config = dict(
    num_hidden_layers=9,
    hidden_size=512,
    num_attention_heads=8,
    num_key_value_heads=8,
    head_dim=64,
    intermediate_size=3072,
    vocab_size=16384,
    hidden_act='gelu',
    norm='layernorm',
    norm_place='pre',
    norm_eps=1e-05,
    positions='rope',
    rope_theta=10000.0,
    rope_fraction=0.25,
    qk_norm=False,
    attn_scale=0.125,
    bias='all',
    tie_word_embeddings=False,
    parallel_block=True,
    init='trunc',
    init_std_qkv=0.0307,
    init_std_o=0.0,
    init_std_up=0.0307,
    init_std_down=0.0,
    optimizer='muon_variant',
    learning_rate=0.00464,
    lr_mult_qkv=0.4,
    lr_mult_o=1.05,
    lr_mult_down=0.7,
    beta1=0.9,
    lr_head=0.00255,
    max_grad_norm=1.0,
    warmup_steps=200,
    schedule='wsd',
    decay_fraction=1.0,
    decay_shape='linear',
    final_lr_fraction=0.0,
    batch_tokens=[32768, 65536, 131072],
    max_seq_len=1024,
    doc_mask=False,
    train_tokens=642900000,
    max_steps=10031,
    dataset='wikipedia_en',
)
Each number is 50 + 12 x the weight over its row's rms, rounded and kept within 0 to 99. Layers, rows and columns count from 0. The size before them is the row's rms in percent of the matrix's.

# layer 5 MLP down (transposed), 3072x512, rms 0.00371, rows 2609-2663, columns 256-319
107:58 48 31 36 28 48 55 54 50 69 59 64 66 60 45 60 55 43 35 54 52 32 44 49 51 45 69 62 54 44 62 68 42 59 40 33 53 62 54 63 27 58 42 45 24 37 53 66 39 59 43 57 67 40 47 35 40 44 54 45 49 62 63 63
108:34 62 25 52 62 52 56 48 60 44 40 46 39 23 54 38 38 54 79 40 58 45 74 55 50 55 56 25 65 80 68 45 63 49 52 55 69 61 47 56 48 33 48 63 27 53 48 43 40 55 29 37 59 37 50 55 36 39 38 33 49 64 66 57
101:38 49 54 44 67 64 57 44 47 27 42 34 50 23 50 18 50 56 67 72 34 35 41 43 30 38 51 50 46 42 72 84 60 33 80 50 38 74 72 19 40 55 38 42 56 56 37 72 44 59 37 59 32 51 54 50 64 43 60 51 40 60 44 64
097:32 37 70 58 34 32 63 38 30 44 41 60 51 16 31 58 50 63 64 40 44 39 60 64 46 58 53 57 69 50 51 40 46 41 46 54 35 56 55 40 77 56 30 58 29 60 41 59 40 50 50 48 37 62 61 48 78 32 69 60 64 54 66 49
107:33 44 37 60 31 52 41 43 26 39 18 53 57 55 54 36 32 42 72 40 56 56 62 71 36 23 58 67 49 43 33 50 57 57 57 55 56 37 56 51 30 85 64 64 68 56 56 50 36 58 46 42 44 52 81 47 29 53 53 59 16 41 47 44
099:57 51 60 58 50 20 57 70 40 37 26 59 51 44 56 45 29 47 50 65 59 52 60 58 40 46 45 48 46 53 84 50 57 67 64 71 50 56 61 57 40 51 50 49 50 49 36 32 63 46 55 48 56 49 45 47 67 64 50 39 38 47 45 43
106:55 52 38 51 39 45 41 60 59 51 53 56 52 69 29 55 52 48 51 51 65 54 55 48 40 49 52 63 52 64 62 45 51 47 63 54 51 50 56 50 38 36 33 52 53 40 38 54 48 39 63 51 53 27 38 63 46 31 36 53 50 67 60 47
097:75 59 40 38 31 65 41 59 63 49 60 51 51 60 56 61 56 65 35 47 46 43 56 28 56 47 54 34 48 47 59 46 44 71 59 36 79 61 53 46 48 39 51 40 54 39 46 59 55 57 58 52 42 58 41 28 54 67 43 51 64 23 50 51
098:60 65 62 69 53 50 22 48 51 50 62 65 68 42 72 65 55 54 48 33 57 47 63 29 63 38 55 25 54 54 59 60 58 54 56 40 53 38 60 46 44 39 47 46 48 30 50 60 51 64 50 50 34 63 58 49 83 53 52 63 32 59 24 62
108:50 71 55 48 63 47 44 70 51 64 36 53 39 71 44 25 41 44 70 75 31 25 42 60 61 38 40 49 73 50 47 26 44 55 66 49 54 64 55 69 61 49 34 48 30 52 57 38 69 45 52 15 52 34 64 45 37 39 41 41 50 44 54 38
097:65 46 58 63 43 22 53 47 60 61 61 55 64 58 51 44 54 43 42 32 51 59 46 42 68 27 54 45 52 47 44 38 59 48 42 38 53 61 39 47 56 42 57 46 43 39 52 39 67 60 52 60 65 55 57 51 40 60 75 51 70 41 38 64
097:17 77 65 35 52 65 48 40 35 41 46 51 38 71 59 47 51 43 59 51 48 41 32 57 57 41 63 73 52 41 37 37 55 54 37 44 42 40 55 49 40 62 23 40 45 46 46 48 48 25 56 47 56 66 33 69 52 70 44 47 51 58 44 54
091:63 56 31 58 53 54 55 48 55 56 39 44 61 43 44 61 51 49 60 54 53 44 47 48 48 63 50 48 33 55 50 41 45 58 62 71 77 37 40 63 49 44 40 78 34 53 38 39 42 47 52 44 67 47 66 31 37 39 42 40 61 43 39 55
102:46 68 59 54 53 65 43 59 51 48 69 41 69 46 43 57 54 44 43 36 57 56 71 45 69 61 70 58 45 47 43 42 68 66 48 33 42 40 42 36 37 73 47 83 65 74 55 54 55 50 47 42 36 42 35 57 58 37 63 79 45 62 59 63
098:50 58 51 34 43 52 37 37 60 59 46 33 71 53 63 33 44 50 51 68 36 36 32 53 49 53 63 40 58 53 45 38 43 42 49 28 32 42 65 40 16 51 42 38 41 65 37 58 43 46 68 33 41 46 27 40 60 75 46 49 41 52 35 35
108:69 46 62 38 40 57 64 42 79 58 43 59 45 60 43 52 59 41 42 44 37 52 54 46 47 68 47 54 54 50 80 41 39 66 31 70 27 42 57 56 56 62 41 55 51 61 51 32 37 44 43 55 61 39 20 53 34 51 53 41 54 71 65 46
096:34 29 60 36 70 64 68 52 64 45 46 71 64 68 54 55 55 57 42 36 48 29 70 37 45 79 55 60 42 48 37 53 64 39 45 54 63 50 48 67 49 45 45 52 48 62 37 67 29 65 44 36 67 61 78 51 56 70 56 40 38 51 55 48
097:33 41 47 53 47 47 74 66 38 50 40 74 54 48 42 38 43 39 63 23 56 42 58 57 48 42 61 56 52 41 47 61 37 41 65 61 36 59 57 24 44 50 30 30 58 50 43 70 36 47 53 39 44 60 46 50 49 58 47 60 64 53 29 65
106:67 41 42 52 73 39 45 40 63 40 48 56 52 25 41 59 38 47 68 57 41 55 41 53 56 69 34 47 49 47 60 67 32 35 57 44 34 68 57 41 77 49 57 50 40 48 49 33 44 47 55 61 62 59 55 31 33 46 68 38 56 50 65 58
097:33 62 51 51 55 78 77 40 44 63 31 55 48 64 51 50 45 64 34 55 66 46 72 43 36 52 44 51 43 34 50 66 58 23 67 34 62 70 68 34 53 52 47 50 53 60 58 56 60 63 45 44 53 61 72 54 53 54 59 63 44 28 70 37
099:39 44 47 36 52 59 42 26 55 51 61 44 57 65 31 52 59 57 56 42 43 50 37 58 57 51 46 39 43 66 42 50 60 56 51 50 66 37 36 55 39 62 65 35 40 52 36 57 53 57 49 44 33 50 49 70 19 47 48 46 58 28 50 56
103:64 48 30 50 44 64 53 36 41 53 55 51 30 72 49 56 56 41 41 55 33 31 63 62 29 54 67 52 49 57 67 30 65 50 45 33 45 57 48 38 54 49 52 54 66 51 61 35 54 36 51 60 37 39 70 52 43 45 50 57 29 32 63 69
099:53 42 56 27 65 63 43 42 66 56 68 61 46 54 45 61 79 47 55 50 57 51 57 58 42 50 56 42 58 39 42 71 57 57 49 52 47 46 46 50 49 77 69 63 44 35 57 62 53 51 51 43 74 50 44 52 33 61 50 33 56 59 44 55
099:31 52 41 43 35 63 37 46 66 37 45 39 47 56 49 60 45 63 46 54 47 40 57 39 39 41 35 49 41 51 65 25 70 47 39 49 51 55 40 22 59 37 58 49 60 34 34 26 34 68 46 68 67 68 53 40 49 38 58 39 54 56 56 21
104:32 46 59 66 57 55 47 51 50 61 39 51 38 45 40 73 52 35 37 63 47 46 67 55 43 58 61 39 43 55 64 43 75 49 64 33 23 57 66 62 29 60 57 32 55 47 27 53 42 50 49 41 40 46 55 61 29 39 51 45 85 43 56 59
105:43 66 66 52 66 33 71 49 47 67 48 45 58 37 27 48 44 39 40 60 52 56 38 42 48 35 51 30 60 49 53 56 67 48 54 49 35 73 59 58 34 44 51 53 46 36 32 40 60 66 40 48 42 44 35 57 45 65 44 51 38 36 48 69
101:33 21 38 65 56 58 41 54 75 85 41 30 37 38 52 49 42 54 75 41 54 55 56 34 61 31 62 51 66 51 55 40 63 54 45 47 26 38 44 44 66 49 33 47 53 53 53 31 72 39 48 74 52 31 69 50 63 61 55 34 57 41 59 54
104:58 43 49 52 66 43 29 38 49 32 40 40 39 18 55 46 66 62 43 43 64 55 49 55 60 38 47 40 52 42 57 69 49 67 66 65 38 35 34 36 39 44 66 48 55 53 47 60 40 54 51 71 44 61 49 44 49 67 43 50 47 35 66 44
089:47 40 71 47 45 46 56 44 40 66 57 79 48 58 65 46 48 48 45 54 55 57 35 53 39 35 73 65 60 52 49 59 66 48 51 64 50 50 58 69 48 32 46 73 49 72 40 34 63 50 29 47 65 42 50 50 57 47 61 58 36 56 55 33
097:35 56 62 62 60 40 52 68 49 66 44 49 40 44 66 63 79 39 53 65 68 47 53 44 75 36 56 51 43 45 57 66 43 56 50 52 49 43 49 72 60 51 46 56 57 53 44 30 41 24 67 38 26 47 53 50 44 38 28 43 84 37 67 40
093:37 42 41 40 13 44 33 66 51 39 28 67 55 51 45 55 73 37 42 38 41 67 54 60 49 46 74 43 52 60 38 57 20 42 52 69 42 24 36 30 33 53 44 40 53 41 44 47 30 59 50 71 52 59 34 53 53 32 59 67 56 52 52 37
096:60 61 56 42 68 50 55 47 54 49 53 60 70 51 55 67 51 40 51 48 42 42 49 55 44 30 52 44 38 46 36 63 59 50 42 55 41 62 58 64 62 61 50 50 52 44 37 61 68 55 37 66 60 79 53 39 37 27 74 64 42 44 77 27
110:57 45 54 68 63 33 70 40 69 35 53 14 52 36 25 62 51 45 21 43 52 60 60 36 46 53 33 43 51 42 53 62 57 52 46 41 42 59 39 38 37 64 56 42 48 31 52 25 50 57 41 23 45 46 53 57 47 44 53 56 60 52 64 52
096:42 41 42 57 39 53 28 67 43 60 38 62 35 62 17 66 56 63 46 37 48 57 50 44 59 66 52 49 71 49 53 54 39 32 55 55 52 75 37 39 52 62 62 39 59 39 54 30 65 29 38 40 14 34 47 48 60 47 41 35 64 54 42 48
093:28 27 60 64 26 48 55 48 61 67 53 47 26 61 50 42 42 53 46 53 49 47 68 42 43 85 55 53 53 44 50 47 42 48 45 31 45 38 73 58 33 41 59 86 41 55 41 46 26 32 44 55 40 33 50 49 63 45 72 65 56 79 31 41
096:33 46 25 63 58 37 62 42 64 48 59 55 52 56 72 29 55 63 61 49 60 45 38 61 52 41 67 33 56 60 41 69 47 32 42 47 50 49 43 45 72 38 82 46 52 53 47 45 41 56 56 52 60 18 52 48 20 61 61 57 41 64 62 43
095:54 56 45 70 50 64 56 51 59 69 37 60 32 52 44 45 56 58 43 43 39 52 76 37 55 64 40 64 39 62 39 52 22 43 42 49 47 48 63 60 43 60 45 77 35 46 63 52 43 31 60 49 54 41 61 64 64 26 71 49 22 42 51 53
110:58 58 50 71 71 11 52 41 45 43 46 42 49 57 61 44 55 51 46 38 58 58 52 49 63 52 72 57 54 51 59 47 42 42 46 28 50 64 36 57 72 65 48 58 74 44 56 55 33 20 49 51 62 45 53 54 46 41 67 40 35 52 33 73
106:61 54 50 75 22 44 22 57 61 53 59 36 30 64 41 43 39 41 45 56 55 42 47 41 58 56 60 29 35 73 44 54 68 72 47 60 51 68 23 53 66 36 49 81 67 37 63 46 51 56 45 49 38 27 63 73 65 32 43 31 49 42 46 42
120:39 63 66 66 44 43 46 39 38 48 42 53 46 53 33 37 41 39 61 50 55 49 48 68 21 74 39 50 68 47 43 54 28 65 10 37 61 77 46 76 45 71 82 57 53 51 67 52 63 33 52 42 35 49 72 40 48 66 18 68 48 39 68 40
103:48 43 49 54 35 48 47 54 28 68 34 32 62 50 46 64 37 43 62 31 46 48 47 34 66 59 52 32 44 48 70 44 46 47 48 49 52 67 55 58 46 40 43 73 50 46 38 57 42 63 41 48 46 39 47 43 56 51 62 28 45 71 44 52
097:50 68 52 51 57 74 44 40 51 31 57 50 67 43 48 58 46 48 56 61 58 45 35 61 46 58 32 41 26 67 60 60 45 40 29 54 40 45 54 49 42 52 70 71 40 26 63 74 44 56 45 41 57 50 46 46 47 40 55 84 56 42 54 36
112:37 49 46 59 67 38 57 45 52 34 73 42 77 69 36 61 30 60 49 67 44 54 84 42 63 57 43 56 36 41 48 44 32 47 67 40 57 59 59 51 35 45 62 50 58 53 44 44 73 46 23 39 62 40 59 58 56 57 46 56 57 39 51 54
101:38 66 51 66 46 48 46 44 63 56 44 44 59 56 42 59 41 51 37 31 33 43 62 72 53 41 41 56 44 80 26 45 32 72 62 52 65 30 51 28 37 53 18 53 62 62 50 42 43 44 33 44 52 68 57 38 72 51 49 51 58 44 54 28
104:54 67 53 61 58 40 49 77 58 47 57 40 77 38 51 64 52 40 61 69 47 43 61 49 33 43 53 46 43 61 67 34 47 51 59 55 60 65 33 50 33 58 61 40 40 44 41 61 55 53 46 69 58 58 55 30 65 47 57 57 65 53 57 70
105:67 37 37 37 38 42 64 25 54 58 58 40 60 47 35 37 37 42 64 26 67 39 49 29 56 51 54 55 30 30 49 54 58 41 46 41 75 44 50 50 44 49 46 37 49 41 51 54 50 41 46 60 61 73 44 60 58 47 69 55 33 52 72 65
104:74 66 62 66 51 64 60 47 37 50 47 59 49 51 48 51 65 53 59 50 60 49 47 53 52 54 51 34 33 61 30 65 52 50 75 47 64 50 52 49 34 55 61 50 58 79 65 54 43 34 40 61 43 54 71 55 45 50 50 39 62 51 39 58
102:59 60 58 46 54 35 46 59 49 59 65 46 29 52 40 48 41 46 47 49 43 46 45 57 55 56 72 42 62 53 41 51 28 64 43 73 38 51 57 66 47 31 74 42 45 49 44 52 30 29 72 41 55 52 38 37 56 46 77 50 54 60 46 40
095:49 61 44 52 57 58 57 73 34 72 40 65 47 51 36 51 65 37 39 40 34 73 69 46 53 54 53 77 45 76 32 48 71 47 50 41 76 47 39 14 26 29 32 61 59 48 53 59 46 45 51 53 49 65 60 60 67 65 40 72 42 38 53 51
099:65 46 22 46 45 47 39 50 44 62 45 39 58 48 49 45 30 47 65 43 54 52 38 62 45 35 57 30 57 66 56 52 76 43 46 44 21 38 64 57 45 28 40 52 49 52 58 44 54 51 40 67 55 43 40 31 42 60 41 35 64 47 29 41
093:46 52 56 67 63 69 41 50 57 52 60 39 68 80 30 43 56 38 47 48 35 42 48 56 41 40 56 41 44 65 68 48 62 64 44 32 53 57 36 42 51 61 66 62 71 45 35 26 37 45 50 53 36 35 42 46 45 38 42 54 32 44 40 45
095:53 57 38 39 51 41 48 56 40 57 56 45 46 30 57 32 48 47 52 49 34 37 36 42 50 67 37 58 49 41 52 56 32 54 64 32 64 65 63 29 55 46 47 48 43 43 57 54 57 36 49 36 66 57 56 68 65 52 69 35 49 74 55 89
096:51 41 45 38 51 53 35 52 61 52 63 52 53 58 50 67 38 39 34 65 49 39 56 34 66 55 29 55 36 57 44 69 53 39 35 48 30 47 28 37 49 63 37 29 59 60 55 38 51 58 59 22 55 52 54 55 54 62 59 39 66 55 50 27
097:42 43 33 47 53 49 61 47 42 51 50 46 79 35 40 59 56 70 59 71 30 67 56 49 45 37 37 51 53 50 40 65 45 46 41 62 57 52 54 45 57 40 54 42 42 52 74 51 36 39 60 53 63 44 31 65 43 48 33 48 57 40 52 39
103:49 49 51 61 50 54 69 45 55 51 58 46 57 56 78 57 45 62 77 43 62 55 45 28 70 63 49 55 67 41 59 57 51 38 35 48 40 67 53 23 41 59 33 44 66 61 75 55 61 42 56 37 37 55 70 56 50 46 38 63 62 46 62 38
# layer 5 MLP up, 3072x512, rms 0.03, rows 2610-2663, columns 256-319
107:51 48 46 60 48 71 48 62 40 61 47 50 57 34 39 53 51 47 57 67 43 60 49 42 61 67 69 49 72 59 53 56 28 42 37 43 31 62 44 48 21 48 64 52 44 41 64 45 53 51 40 34 63 50 60 61 83 61 44 40 50 70 50 49
101:57 54 36 43 62 47 31 53 52 43 47 59 43 61 62 65 46 53 53 35 45 24 43 82 48 51 54 39 42 48 42 52 50 46 66 56 36 45 54 41 48 61 38 65 55 74 44 66 46 54 58 43 39 81 43 38 53 55 48 61 52 55 43 55
093:57 52 54 78 65 48 71 62 66 31 63 52 53 35 57 64 34 36 36 59 57 33 52 46 60 66 56 69 57 58 40 49 69 55 54 53 42 64 50 57 21 53 33 74 75 44 63 38 46 39 41 56 78 46 69 51 36 32 39 51 35 40 37 44
108:40 18 32 50 27 55 49 48 58 52 29 82 44 63 49 34 35 54 29 59 55 44 48 51 62 47 79 55 50 35 47 48 73 48 47 55 20 66 58 58 49 69 50 46 50 51 54 56 35 49 67 60 43 45 58 61 70 41 20 33 51 38 52 55
099:36 57 40 60 37 70 66 41 57 45 51 75 71 53 47 72 38 54 33 61 18 61 63 52 47 51 65 59 32 56 38 63 55 43 63 60 62 63 62 45 49 42 45 61 78 58 45 47 38 64 36 44 60 53 44 39 39 40 63 56 31 39 58 63
102:51 45 70 50 30 58 56 55 65 54 20 52 56 59 46 62 45 61 48 47 20 59 62 43 64 48 30 43 43 31 71 33 57 33 35 44 73 42 33 58 55 48 61 32 65 45 50 45 52 80 40 36 59 58 53 48 34 60 50 60 59 54 28 41
093:66 47 58 44 58 55 52 63 43 56 22 50 56 56 28 60 39 51 58 46 59 73 47 44 47 62 42 66 57 25 38 54 65 69 30 34 60 52 45 45 65 38 71 63 57 41 58 40 43 58 56 21 63 41 37 49 46 59 54 47 39 41 43 46
102:39 60 63 46 41 38 46 53 61 62 52 39 35 39 62 37 56 33 61 57 65 54 76 67 34 50 48 49 60 73 21 43 49 49 53 48 35 64 49 62 55 40 23 34 84 54 46 37 49 33 40 48 37 37 58 35 43 53 50 47 56 63 51 63
107:36 53 42 49 49 53 45 65 55 47 48 57 54 49 46 49 50 38 37 71 36 37 37 40 61 42 62 26 51 49 38 39 56 61 48 50 53 52 63 65 71 41 63 47 39 55 57 36 65 44 33 51 45 49 45 54 60 40 47 49 56 40 56 52
095:65 44 44 40 58 61 36 79 37 62 47 61 39 45 56 47 36 52 34 61 47 47 62 61 35 51 48 64 55 60 52 46 64 41 67 32 58 42 51 31 51 44 47 61 63 60 70 51 28 50 30 44 37 29 68 72 48 40 36 41 44 47 73 57
094:40 54 55 51 59 43 50 71 49 55 51 34 56 47 57 61 48 38 36 51 75 37 55 62 44 58 29 79 40 61 50 43 30 38 65 54 58 68 62 50 68 45 31 50 53 30 31 54 51 88 57 62 36 27 55 58 27 43 91 42 51 47 58 54
099:45 44 60 37 61 48 40 44 67 44 50 40 62 63 52 37 48 49 38 44 37 56 28 62 51 33 47 54 79 45 58 70 57 44 40 45 60 45 47 53 45 55 35 33 42 50 45 39 55 50 54 57 55 55 27 49 65 25 47 62 53 62 62 30
097:36 48 54 40 40 63 31 73 58 49 56 43 61 55 40 61 46 38 51 52 25 52 52 50 48 59 50 45 45 68 51 62 54 54 44 57 49 34 56 47 56 54 80 61 35 56 45 41 67 30 41 41 41 67 53 32 48 50 40 46 53 42 53 24
097:60 53 53 46 63 42 55 56 50 58 68 49 41 42 46 51 55 56 38 53 49 57 62 61 67 20 30 63 34 70 57 54 60 71 43 57 51 56 36 41 75 60 51 49 43 71 34 60 39 54 35 93 54 67 42 33 46 33 56 53 66 47 44 57
104:64 49 39 51 59 33 34 28 58 51 37 46 48 41 62 80 33 52 60 43 45 55 67 50 57 34 38 53 49 62 31 32 56 39 67 43 47 46 64 50 59 45 63 52 47 61 67 48 26 53 54 57 55 56 62 32 53 46 34 48 40 65 51 57
093:61 78 34 43 51 29 40 68 25 30 34 37 43 28 31 67 46 34 57 64 57 51 37 57 53 44 45 49 51 32 47 42 42 35 46 50 55 49 45 43 41 52 52 48 66 31 63 45 32 37 54 56 43 44 47 61 43 36 17 43 65 39 58 36
098:42 39 51 57 34 61 58 46 55 36 60 28 34 47 40 64 54 45 54 57 28 30 64 51 44 41 46 68 54 60 51 67 59 60 68 43 37 61 36 62 59 50 58 47 56 68 50 48 79 54 53 41 64 45 44 61 67 15 63 63 52 44 48 40
103:61 42 48 57 69 55 41 48 52 62 42 49 39 51 35 45 65 48 64 48 48 42 37 47 43 52 63 28 54 30 44 49 34 65 52 54 49 56 56 43 53 61 51 75 47 17 53 39 60 57 63 52 54 48 39 54 45 49 62 71 51 55 39 44
098:64 63 53 58 45 53 59 36 39 37 64 42 41 48 80 27 51 51 38 47 40 56 36 37 64 56 47 80 54 61 48 64 53 52 40 56 39 36 42 55 62 43 33 42 51 56 29 33 50 32 47 49 27 50 54 51 51 55 46 49 49 61 23 47
099:57 40 70 46 28 48 38 74 68 60 62 55 47 76 68 53 54 62 42 36 51 40 43 35 50 52 68 30 61 73 57 45 55 52 52 53 57 39 68 49 50 30 45 40 54 41 46 48 58 42 48 41 42 45 50 45 38 25 50 49 45 58 58 43
101:35 48 40 60 59 62 44 62 48 36 61 51 48 63 44 41 54 51 31 43 45 65 49 46 43 34 28 39 57 46 38 36 25 42 40 34 45 43 61 71 50 41 54 68 53 44 49 51 53 28 66 48 66 32 43 50 45 57 41 49 46 59 55 39
096:37 57 42 55 51 40 49 74 45 48 57 51 29 66 63 60 46 49 58 63 46 35 62 46 54 41 63 32 27 41 58 63 35 58 51 67 25 26 30 50 44 48 54 51 75 55 51 40 59 58 54 55 32 31 32 47 31 23 76 39 64 53 64 56
100:64 45 58 68 48 74 55 68 69 44 60 62 37 42 44 41 47 54 36 57 48 50 40 41 61 32 34 61 37 48 57 57 56 49 56 51 16 55 84 53 40 32 50 62 07 49 52 52 69 55 68 52 38 50 33 48 55 41 54 51 45 43 40 73
102:51 48 64 27 60 60 50 13 41 43 71 74 76 30 52 40 48 71 49 70 48 37 40 37 55 49 33 49 46 40 42 65 59 55 61 42 49 33 59 41 52 44 51 46 46 32 26 43 46 57 49 38 78 62 63 51 45 41 44 52 42 39 79 60
105:49 46 54 36 69 53 45 36 53 19 48 49 48 66 72 67 67 45 54 49 38 40 66 33 38 55 42 51 40 48 53 49 34 48 62 40 47 59 39 62 60 35 38 36 42 42 44 27 44 45 65 58 66 54 56 37 59 45 59 46 59 56 65 50
101:32 53 43 48 55 45 55 25 44 32 58 55 64 52 44 59 56 47 49 72 51 52 60 48 45 44 43 53 62 46 45 47 48 29 43 36 40 62 54 54 46 42 47 72 47 54 47 61 47 42 57 54 51 30 73 60 43 46 56 66 42 44 56 45
107:44 43 40 48 56 39 58 78 49 59 59 47 54 53 52 56 52 66 40 63 34 67 48 58 77 60 45 24 43 60 48 33 39 59 52 29 39 34 57 56 33 53 25 40 50 50 52 33 49 38 52 40 57 72 40 53 56 40 40 48 57 40 61 39
093:52 34 51 40 33 43 32 52 55 55 64 49 59 31 35 51 49 49 46 67 55 34 59 56 57 80 38 54 59 39 69 48 38 53 61 55 68 52 61 38 51 61 55 59 38 36 56 49 54 52 44 57 50 35 51 51 48 40 39 39 52 51 55 50
102:45 46 68 63 54 42 58 42 40 46 65 33 54 42 47 37 56 50 33 69 53 67 66 49 41 28 30 46 53 56 29 34 59 56 54 43 43 38 60 34 37 59 51 39 46 67 49 56 68 48 47 61 80 47 31 44 40 46 46 49 54 48 49 54
096:68 47 66 48 75 55 66 53 50 45 41 25 47 72 59 44 45 56 52 73 38 46 59 57 32 59 52 52 61 79 34 46 46 44 56 38 36 57 54 58 40 46 47 60 34 42 66 47 56 41 51 61 62 15 57 44 50 56 43 65 52 52 52 52
099:58 49 50 56 19 35 32 41 64 60 49 36 50 39 53 15 69 53 58 37 73 46 53 27 40 49 69 39 50 50 64 35 42 57 52 66 57 43 48 35 36 53 58 36 50 63 81 39 33 48 49 42 38 09 47 53 52 56 39 40 45 60 48 50
107:44 45 35 46 53 51 75 49 57 43 44 41 48 36 68 32 51 53 58 32 41 37 66 44 39 41 53 60 54 56 60 50 49 48 43 60 28 39 71 60 54 56 54 45 30 35 71 48 64 53 53 47 78 35 49 46 53 48 70 33 42 85 57 58
098:49 60 67 26 61 55 47 09 34 57 50 66 54 47 53 33 49 58 45 74 32 53 39 49 63 67 51 70 62 38 35 47 61 45 44 58 58 53 47 51 53 42 66 51 53 40 58 22 55 47 45 54 72 44 30 68 39 50 58 37 50 52 18 62
095:71 75 47 69 49 59 59 59 51 34 40 51 66 38 55 49 66 52 44 70 41 47 51 60 57 35 30 56 44 50 61 39 48 60 55 76 53 62 49 42 45 63 30 51 54 40 47 51 53 55 55 59 53 77 56 33 55 47 58 54 48 37 61 68
102:42 17 62 42 36 65 52 59 65 70 55 56 48 55 44 61 31 47 38 67 58 29 39 60 55 25 27 60 37 69 53 56 55 53 65 44 46 54 38 51 33 57 43 52 59 43 64 65 38 31 37 59 40 60 30 61 40 43 37 36 63 42 59 51
100:49 50 73 66 31 47 80 39 30 35 42 59 36 43 45 44 61 42 56 35 70 34 57 50 39 57 49 40 56 43 65 45 61 42 58 64 60 57 47 41 69 50 36 62 53 63 61 48 58 56 47 45 59 42 77 46 49 42 40 64 47 60 68 33
107:40 54 20 60 58 32 32 36 50 83 34 49 41 47 35 48 36 42 51 28 52 45 52 52 37 65 44 46 26 61 60 33 38 30 52 34 64 35 45 44 44 61 52 55 57 53 39 39 62 54 36 63 35 37 57 41 53 50 66 35 55 67 52 60
101:59 52 61 26 58 61 61 50 45 56 64 50 59 37 60 54 29 58 47 67 62 46 52 47 35 44 66 42 39 29 45 64 54 37 47 46 61 70 56 40 50 58 47 56 51 68 68 54 36 48 66 47 64 60 47 64 63 53 40 55 46 55 80 16
113:42 39 61 42 52 55 46 60 60 47 35 40 42 23 36 61 49 44 61 50 35 57 46 72 38 53 67 36 69 60 39 68 48 78 60 42 39 48 64 69 62 57 55 63 57 40 36 64 44 53 70 39 54 40 60 25 52 42 15 59 66 65 60 48
099:44 53 42 70 36 44 61 51 33 56 52 41 58 39 36 50 29 68 44 44 23 55 47 54 56 39 53 54 22 42 60 56 66 55 47 57 58 32 69 48 62 55 32 30 60 51 52 45 61 64 59 41 51 61 47 57 57 72 60 57 37 50 70 37
100:38 55 71 38 43 39 33 48 57 47 63 67 39 56 43 26 65 52 61 56 57 30 40 31 44 49 38 48 67 52 33 36 34 59 20 52 56 56 39 35 55 53 47 70 65 47 56 31 45 39 53 41 40 61 41 57 61 48 70 54 71 65 44 69
103:39 59 31 58 48 56 48 52 62 54 60 39 57 33 43 42 61 56 48 58 48 68 42 49 66 66 65 52 32 60 34 18 62 61 55 39 55 40 50 33 45 65 51 37 46 39 51 68 78 41 74 26 76 32 54 59 39 63 79 82 76 51 51 64
102:50 57 49 54 34 53 42 63 69 42 53 56 30 52 64 40 58 59 73 73 44 61 48 21 38 54 53 65 57 46 61 23 62 32 52 44 24 42 54 53 61 40 54 68 54 48 40 52 27 34 47 47 42 62 63 51 57 72 52 56 58 70 25 65
099:59 44 66 55 72 48 56 27 42 43 49 54 39 56 54 49 44 70 33 56 54 73 47 57 48 42 27 49 68 34 63 53 57 56 49 63 71 58 78 30 69 51 41 40 61 47 53 56 43 45 67 54 58 50 61 49 64 53 56 41 53 54 43 42
105:44 35 51 56 69 58 46 48 64 36 49 60 69 62 44 41 53 47 60 49 41 44 49 49 29 52 68 51 40 61 53 39 46 56 53 50 73 57 41 51 30 46 45 58 51 62 67 62 46 42 66 42 75 58 54 69 43 64 48 36 54 63 58 51
103:57 41 51 67 58 63 57 52 64 33 48 47 56 69 33 50 55 62 41 55 38 43 41 54 55 21 22 40 55 46 56 54 44 48 27 52 47 45 46 54 66 19 47 54 59 48 49 47 40 44 47 50 28 35 43 59 67 55 35 35 58 34 59 46
096:62 58 48 50 52 78 56 65 46 68 58 57 56 58 32 57 25 61 73 55 62 48 51 65 53 36 74 60 65 45 53 53 61 47 50 36 64 21 33 58 65 38 55 35 37 51 58 35 52 45 50 45 56 44 51 52 51 57 74 72 43 50 53 55
094:49 37 51 51 38 59 61 35 81 54 41 41 51 81 62 33 47 33 68 57 45 46 59 34 37 62 41 34 57 57 41 49 42 59 43 49 16 44 53 57 59 55 56 47 53 30 49 48 54 57 60 54 56 32 36 46 45 30 49 59 45 55 41 58
100:51 48 62 47 66 42 68 69 71 32 62 53 18 51 61 38 48 28 33 45 25 49 31 33 35 43 53 40 41 25 41 45 34 41 55 53 51 50 51 46 52 55 49 36 49 38 60 52 47 40 38 56 20 29 46 36 21 55 52 41 58 52 61 58
101:45 45 40 61 44 66 50 46 48 46 30 51 61 40 73 31 62 41 66 35 45 46 31 56 37 55 47 64 47 55 53 44 43 69 52 63 56 59 17 45 38 28 37 58 45 52 50 57 61 64 52 59 45 71 40 60 51 51 50 46 60 62 59 62
095:41 53 54 43 67 51 61 56 62 54 32 37 51 51 51 36 43 56 53 69 61 53 45 58 37 32 55 40 50 39 43 51 51 79 48 49 53 71 47 63 50 43 63 45 61 49 55 51 54 22 70 61 48 37 58 61 39 33 54 38 52 67 28 58
095:39 48 45 59 46 35 54 56 49 48 65 49 55 34 57 65 35 68 69 51 40 49 64 60 58 59 65 59 41 48 57 38 56 47 59 42 70 55 39 74 56 28 53 63 45 46 65 46 52 58 44 56 39 46 49 47 51 28 29 61 36 73 50 45
102:56 41 53 68 40 40 63 62 36 58 48 63 33 55 52 40 60 58 44 44 56 52 76 68 69 45 52 33 49 41 45 31 41 51 43 61 52 48 31 58 35 72 39 49 39 60 45 47 47 49 42 33 48 68 61 44 57 62 67 46 49 47 55 44
103:55 78 37 36 47 37 61 53 48 59 50 55 55 22 53 34 35 55 49 38 63 61 67 34 38 43 65 41 59 62 34 50 46 53 36 69 73 48 33 33 61 40 53 49 64 60 69 57 50 64 54 32 50 37 47 57 24 47 52 31 76 40 33 54